Part of a small language model's weights.
Architecture: RMSNorm before and after each block, untied embeddings.
Training: 570M tokens, 8703 steps.
Each number is 50 + 12 x the weight over its row's rms, rounded and kept within 0 to 99. Layers, rows and columns count from 0. The size before them is the row's rms in percent of the matrix's.

# layer 10 MLP up, 640x160, rms 0.162, rows 0-80, columns 120-159
098:47 59 43 45 57 54 62 45 30 69 57 48 56 44 57 53 40 38 42 63 52 35 57 74 31 41 44 47 46 65 24 43 45 58 49 60 53 53 40 37
084:77 40 48 63 42 73 54 39 53 39 23 66 46 22 36 58 34 35 68 44 36 44 48 42 54 56 68 34 54 62 42 31 42 67 45 58 72 52 52 50
086:29 31 67 34 56 48 35 56 64 36 57 51 29 35 55 61 51 32 63 54 32 42 68 49 45 60 48 49 48 51 53 48 60 32 41 41 62 38 70 50
098:65 52 45 46 47 41 56 70 41 39 58 44 73 69 54 27 41 50 25 32 55 70 61 59 43 44 45 21 64 42 49 46 65 38 47 66 53 71 55 35
098:44 44 70 32 47 31 52 58 43 68 48 44 47 47 73 73 51 47 34 53 23 27 57 55 27 65 53 48 56 63 62 57 51 29 67 56 37 46 57 31
095:26 69 43 47 60 78 84 27 50 69 39 38 27 41 38 44 51 55 64 51 69 40 53 45 53 42 68 63 55 48 46 51 41 63 49 18 21 39 44 55
095:46 43 39 27 51 41 25 17 48 61 62 60 44 64 48 64 49 36 38 58 78 59 59 35 55 55 54 62 70 66 41 32 42 44 62 48 38 65 66 43
101:47 56 48 43 61 47 52 50 63 50 51 42 59 45 40 61 39 39 61 55 53 25 77 53 33 46 64 61 61 74 52 57 51 56 40 59 46 50 42 40
094:68 62 32 64 70 57 27 26 47 53 46 42 33 63 56 52 65 56 47 64 43 69 66 31 41 36 74 54 63 50 41 60 55 46 75 56 56 84 51 50
099:29 47 57 44 77 38 58 64 64 48 50 50 53 55 37 72 56 58 53 44 50 39 47 41 26 50 51 89 48 43 61 33 47 71 52 65 43 54 69 44
108:22 56 38 55 49 43 57 63 58 53 61 60 56 43 33 45 34 62 38 49 40 68 54 58 52 63 31 53 25 46 46 58 43 70 43 58 31 45 66 34
108:57 58 36 58 41 38 36 40 50 48 38 49 37 42 45 61 43 78 69 58 53 47 50 44 51 75 59 66 51 56 57 37 62 67 31 57 63 46 42 54
100:59 52 54 44 46 30 50 58 62 35 55 65 48 29 44 48 39 49 39 41 48 66 48 30 69 59 68 51 73 67 66 61 55 59 48 48 31 56 57 76
099:42 32 59 39 59 37 45 54 33 35 38 52 56 40 41 88 41 47 55 50 48 63 62 58 37 50 48 24 61 60 20 58 45 60 53 51 57 37 39 59
094:45 51 41 70 29 70 40 48 41 40 42 39 56 30 64 33 56 31 64 29 50 38 45 48 19 34 55 50 45 54 45 52 54 58 69 38 28 64 41 59
088:44 57 60 50 52 43 41 44 59 40 56 27 44 71 52 40 44 53 51 57 49 58 66 54 45 42 51 32 61 44 38 55 61 33 59 41 35 57 49 75
095:52 58 28 27 65 53 35 61 53 55 49 44 22 45 40 61 43 60 53 44 36 38 65 52 61 48 33 51 52 56 42 64 43 72 44 45 41 42 55 56
106:40 57 38 51 58 59 59 49 40 40 43 54 51 63 71 37 52 62 64 63 58 68 57 65 58 69 44 65 40 59 24 62 42 44 52 38 39 61 42 57
090:51 57 53 45 42 67 72 50 58 47 45 46 53 34 47 31 52 52 46 27 46 56 47 45 32 44 37 41 40 39 41 48 71 54 34 51 43 41 51 38
116:27 50 51 39 43 55 65 33 60 68 58 62 54 34 23 75 54 61 64 60 52 62 24 50 37 50 36 35 52 62 45 57 61 27 33 74 47 43 38 53
110:62 49 56 43 63 49 55 59 66 43 58 40 65 66 36 47 52 33 34 43 48 40 43 43 52 63 50 44 34 57 39 51 59 58 43 34 57 47 36 49
096:45 70 44 55 56 52 47 64 64 56 32 69 39 42 49 75 60 27 77 60 42 54 45 32 48 42 23 37 60 36 48 45 45 58 47 47 15 46 58 34
090:40 46 47 61 50 59 33 64 45 61 52 39 69 50 50 50 40 41 41 62 35 57 42 43 55 30 48 78 34 34 54 43 47 65 61 20 47 23 43 53
100:23 61 61 54 37 60 45 57 55 63 54 35 40 31 52 46 27 46 51 54 55 60 34 41 30 59 54 41 46 57 49 46 50 55 38 55 74 62 46 28
100:67 50 51 36 36 73 44 34 48 54 51 54 79 37 40 55 54 49 30 51 39 27 62 40 22 74 49 52 58 47 46 62 56 59 36 33 42 68 65 46
103:52 55 38 55 49 55 44 68 66 41 56 39 50 41 71 47 30 51 64 38 39 46 82 44 45 50 49 53 63 45 41 55 54 56 40 47 43 69 54 63
102:75 53 27 52 45 48 62 49 59 51 41 48 52 58 38 46 56 55 67 36 50 88 39 32 49 62 22 59 46 25 58 43 59 51 50 60 46 46 51 56
100:52 55 54 55 47 69 48 34 34 55 59 59 44 49 45 51 33 51 42 54 48 58 75 39 67 67 58 47 54 55 38 35 46 34 65 49 54 76 61 32
096:31 54 44 74 49 47 50 58 61 65 53 62 77 54 42 41 44 74 37 56 48 60 52 74 49 35 43 51 50 65 43 55 40 48 55 26 66 55 49 33
100:55 39 79 34 46 61 41 38 53 50 47 60 65 52 54 53 59 29 48 52 51 55 50 68 59 48 48 42 41 47 30 48 31 71 38 33 62 74 34 50
093:49 50 42 28 39 47 46 71 61 54 56 49 48 35 47 48 34 41 59 40 65 42 54 40 58 35 48 48 60 47 61 25 28 48 44 37 20 59 40 44
108:43 54 50 39 60 48 45 62 39 36 68 49 55 52 47 53 64 53 36 56 33 43 61 79 60 40 48 50 67 49 72 49 41 60 45 68 52 54 82 30
092:62 47 51 67 50 62 45 49 51 33 53 64 42 50 52 46 50 72 45 38 34 58 53 48 63 57 19 51 67 68 55 57 73 53 44 42 38 80 51 62
104:73 39 47 41 42 54 53 41 61 52 41 55 42 55 77 44 66 62 48 58 47 63 47 50 60 46 43 41 38 51 38 56 41 37 51 41 55 50 62 84
108:68 40 50 64 78 59 56 41 53 49 46 55 49 28 52 17 45 70 54 58 46 22 49 79 45 48 38 52 33 55 49 42 39 42 45 33 51 59 32 49
097:47 47 30 60 55 66 55 56 53 47 49 45 65 69 41 54 56 53 49 53 48 32 54 51 60 49 52 46 46 57 67 36 45 42 49 29 35 57 57 61
103:39 69 52 37 46 51 52 41 50 32 63 57 51 49 42 43 55 63 58 49 40 53 47 22 42 33 55 53 56 64 54 50 54 60 61 43 33 69 73 59
099:62 71 55 44 64 52 35 39 42 47 49 47 42 43 46 55 38 69 47 28 58 48 26 59 52 43 39 56 27 43 43 41 48 51 52 50 62 39 32 74
103:45 58 55 69 64 60 58 50 49 44 47 69 62 48 42 30 48 69 68 40 42 33 58 49 66 48 40 58 58 38 68 37 50 60 49 47 67 37 28 53
102:52 66 35 51 41 45 54 46 51 88 42 51 54 71 56 33 55 64 55 53 50 44 35 51 54 68 47 43 34 68 63 52 47 58 44 79 36 23 64 36
121:46 54 57 56 65 49 60 53 32 56 42 45 46 37 62 54 54 48 72 62 46 45 57 61 40 54 35 33 63 42 67 40 49 23 50 66 52 38 40 62
094:20 62 43 60 32 48 75 55 58 58 52 63 51 69 27 52 47 59 56 58 65 60 23 42 32 44 60 47 34 52 42 43 32 56 59 39 39 64 57 74
095:48 55 62 47 52 60 48 41 44 51 58 50 45 73 70 30 34 31 42 59 50 57 59 58 53 58 33 54 71 52 59 21 59 51 61 28 39 39 61 38
102:58 61 41 55 62 51 35 61 43 59 33 53 58 54 58 70 47 51 61 39 55 32 57 23 34 74 63 56 51 52 48 59 49 67 63 47 28 47 39 40
099:50 23 54 61 74 40 49 32 80 37 56 49 48 46 45 37 41 49 41 56 53 41 55 37 49 63 36 33 42 46 47 43 47 51 68 59 49 34 76 57
119:41 32 54 47 74 41 36 44 52 42 60 39 01 58 60 62 54 52 43 36 64 56 34 50 42 71 55 53 40 52 48 37 60 35 48 27 54 41 25 72
089:58 51 37 58 40 43 57 56 74 42 40 42 44 70 38 59 31 48 56 29 33 52 71 52 65 67 65 48 42 63 61 63 59 57 49 57 53 50 41 47
108:42 63 56 40 55 39 56 58 48 48 67 58 52 50 43 45 21 67 34 45 58 34 52 55 49 43 52 63 69 52 43 34 33 50 43 56 56 54 53 53
089:41 33 36 37 62 54 49 26 75 61 37 44 52 46 34 45 63 68 54 50 66 31 57 46 48 51 58 55 33 56 71 56 56 54 58 50 38 57 33 41
106:54 46 44 31 41 34 30 41 67 53 59 47 48 49 46 37 44 62 46 42 76 53 42 52 56 52 47 55 38 61 53 45 29 68 49 33 37 39 45 40
101:51 50 55 40 69 50 61 40 48 40 53 35 35 42 62 42 79 37 30 46 71 60 32 45 24 61 20 76 27 57 49 44 33 51 37 35 37 33 52 49
085:49 40 78 53 43 39 34 37 44 42 55 67 63 62 44 46 59 40 46 54 48 56 62 44 44 45 57 26 37 61 64 69 55 50 68 45 66 71 87 37
090:46 69 32 57 66 63 52 46 60 67 36 66 77 51 55 47 41 42 51 34 60 60 69 60 77 51 39 47 53 71 63 50 63 59 46 40 51 48 41 24
116:30 58 59 49 38 29 59 45 32 35 39 17 32 40 41 32 60 46 42 50 36 35 76 51 61 57 62 77 51 56 48 30 31 59 44 51 40 63 43 38
094:47 60 44 41 48 51 33 56 44 53 37 50 48 65 66 41 54 49 27 25 54 62 34 21 46 58 74 74 23 56 58 51 70 29 37 76 49 44 60 42
105:50 76 57 43 59 62 57 71 42 35 69 59 36 68 53 48 56 43 32 47 31 43 63 41 67 40 51 48 65 50 77 73 44 31 47 51 42 56 52 56
113:43 66 53 70 31 38 51 73 63 27 57 49 37 49 40 31 49 61 45 51 36 52 31 62 41 55 56 56 34 62 64 53 75 44 38 33 60 41 51 42
107:40 60 59 41 78 38 49 68 67 71 60 32 38 51 62 60 52 36 53 41 67 47 65 50 59 31 44 59 47 62 47 45 54 55 46 53 42 33 40 40
103:51 29 35 42 74 47 58 54 53 42 46 51 37 51 64 51 62 83 48 49 39 49 53 49 56 43 61 42 36 46 61 67 34 40 34 60 41 46 54 43
111:55 46 52 53 43 70 46 64 54 55 39 58 49 38 36 39 50 42 53 42 46 55 31 54 61 43 49 44 44 43 80 51 51 54 23 56 51 71 44 40
097:63 54 53 53 47 33 55 31 58 68 65 37 48 48 64 67 53 46 66 47 48 44 38 53 57 37 59 60 63 36 74 45 49 60 56 38 49 69 21 67
117:40 35 54 76 43 51 53 44 46 49 52 43 54 44 35 45 24 45 49 51 50 13 53 35 61 49 59 59 72 65 51 63 41 55 40 53 63 56 44 34
102:36 51 63 46 79 47 61 41 56 30 81 50 61 52 53 45 25 48 42 44 60 38 24 57 43 64 48 48 51 46 50 64 33 42 25 49 68 71 56 55
098:44 49 53 45 42 55 49 40 55 44 58 46 65 33 26 37 63 46 48 33 50 52 47 41 71 75 58 36 55 45 46 36 48 36 42 38 50 79 45 61
102:62 39 61 48 63 31 50 77 46 46 44 61 68 48 61 62 26 60 69 47 58 34 63 39 36 24 51 54 46 51 34 50 60 34 39 52 51 49 51 47
106:38 31 39 51 52 33 35 39 40 45 55 84 44 46 66 38 58 35 66 32 33 48 55 52 48 31 40 68 51 57 51 42 32 49 64 50 61 26 56 66
101:62 50 40 47 55 58 49 51 63 51 34 39 52 55 41 39 53 77 52 46 41 37 39 55 27 51 46 61 42 60 61 66 46 55 53 61 61 43 48 75
104:44 57 53 25 30 66 59 56 56 64 59 64 48 53 28 19 43 59 29 34 50 55 67 48 58 53 42 38 64 59 44 62 21 55 56 44 28 72 47 57
117:47 50 52 35 52 22 22 56 46 36 68 46 59 38 65 61 55 57 47 53 66 60 55 25 57 49 62 55 72 49 40 33 40 30 58 61 32 50 60 48
098:32 46 30 42 59 54 36 32 63 51 30 46 44 52 33 52 48 40 67 40 48 39 42 49 58 64 46 62 62 54 50 28 46 68 41 32 37 63 75 57
100:61 48 36 40 21 48 62 60 51 49 54 54 48 45 61 54 34 42 59 40 35 42 62 57 31 33 38 51 59 40 52 48 54 48 61 56 27 36 35 49
087:62 66 55 40 57 42 45 35 40 49 58 37 59 40 39 62 27 50 51 39 52 48 54 60 33 38 06 60 46 43 44 47 26 48 31 56 18 46 40 53
097:49 43 45 75 29 33 52 59 67 64 57 41 66 66 41 43 72 61 41 51 46 27 53 54 62 37 49 52 62 54 54 37 47 60 51 24 35 51 73 60
108:37 54 60 20 55 55 72 49 33 37 54 46 37 67 35 56 56 24 66 47 63 41 51 51 54 38 53 47 48 72 53 44 52 53 56 32 43 68 50 46
096:65 42 50 56 50 57 42 57 45 50 57 23 60 52 37 36 73 53 51 55 54 53 65 53 61 58 48 45 52 59 44 59 43 67 38 58 68 76 43 65
096:66 45 53 51 37 60 43 44 63 60 59 50 71 52 47 56 26 27 67 56 65 41 54 41 65 32 43 43 66 49 46 62 52 54 62 37 34 25 54 40
107:60 49 53 65 57 46 73 42 56 62 58 27 46 49 48 50 45 44 57 54 65 38 45 44 51 33 32 53 51 47 54 48 50 59 71 56 33 39 39 40
102:41 63 33 52 50 37 55 47 62 59 54 62 44 54 45 41 30 25 34 57 54 66 40 59 56 49 50 59 58 68 57 49 38 71 50 53 40 43 48 56
100:41 60 48 42 51 36 58 42 40 35 70 32 25 68 44 36 64 55 30 40 50 52 41 51 54 41 60 55 32 52 52 63 80 61 50 28 56 41 49 42
098:51 42 50 50 60 66 47 72 66 34 69 30 48 46 49 34 27 39 62 72 53 42 49 33 53 71 67 38 55 35 73 59 67 48 50 38 45 45 20 62
087:54 44 42 65 48 58 58 52 36 61 61 48 36 44 58 26 51 55 55 72 49 27 46 64 73 49 72 47 64 49 42 38 69 63 37 43 46 44 34 39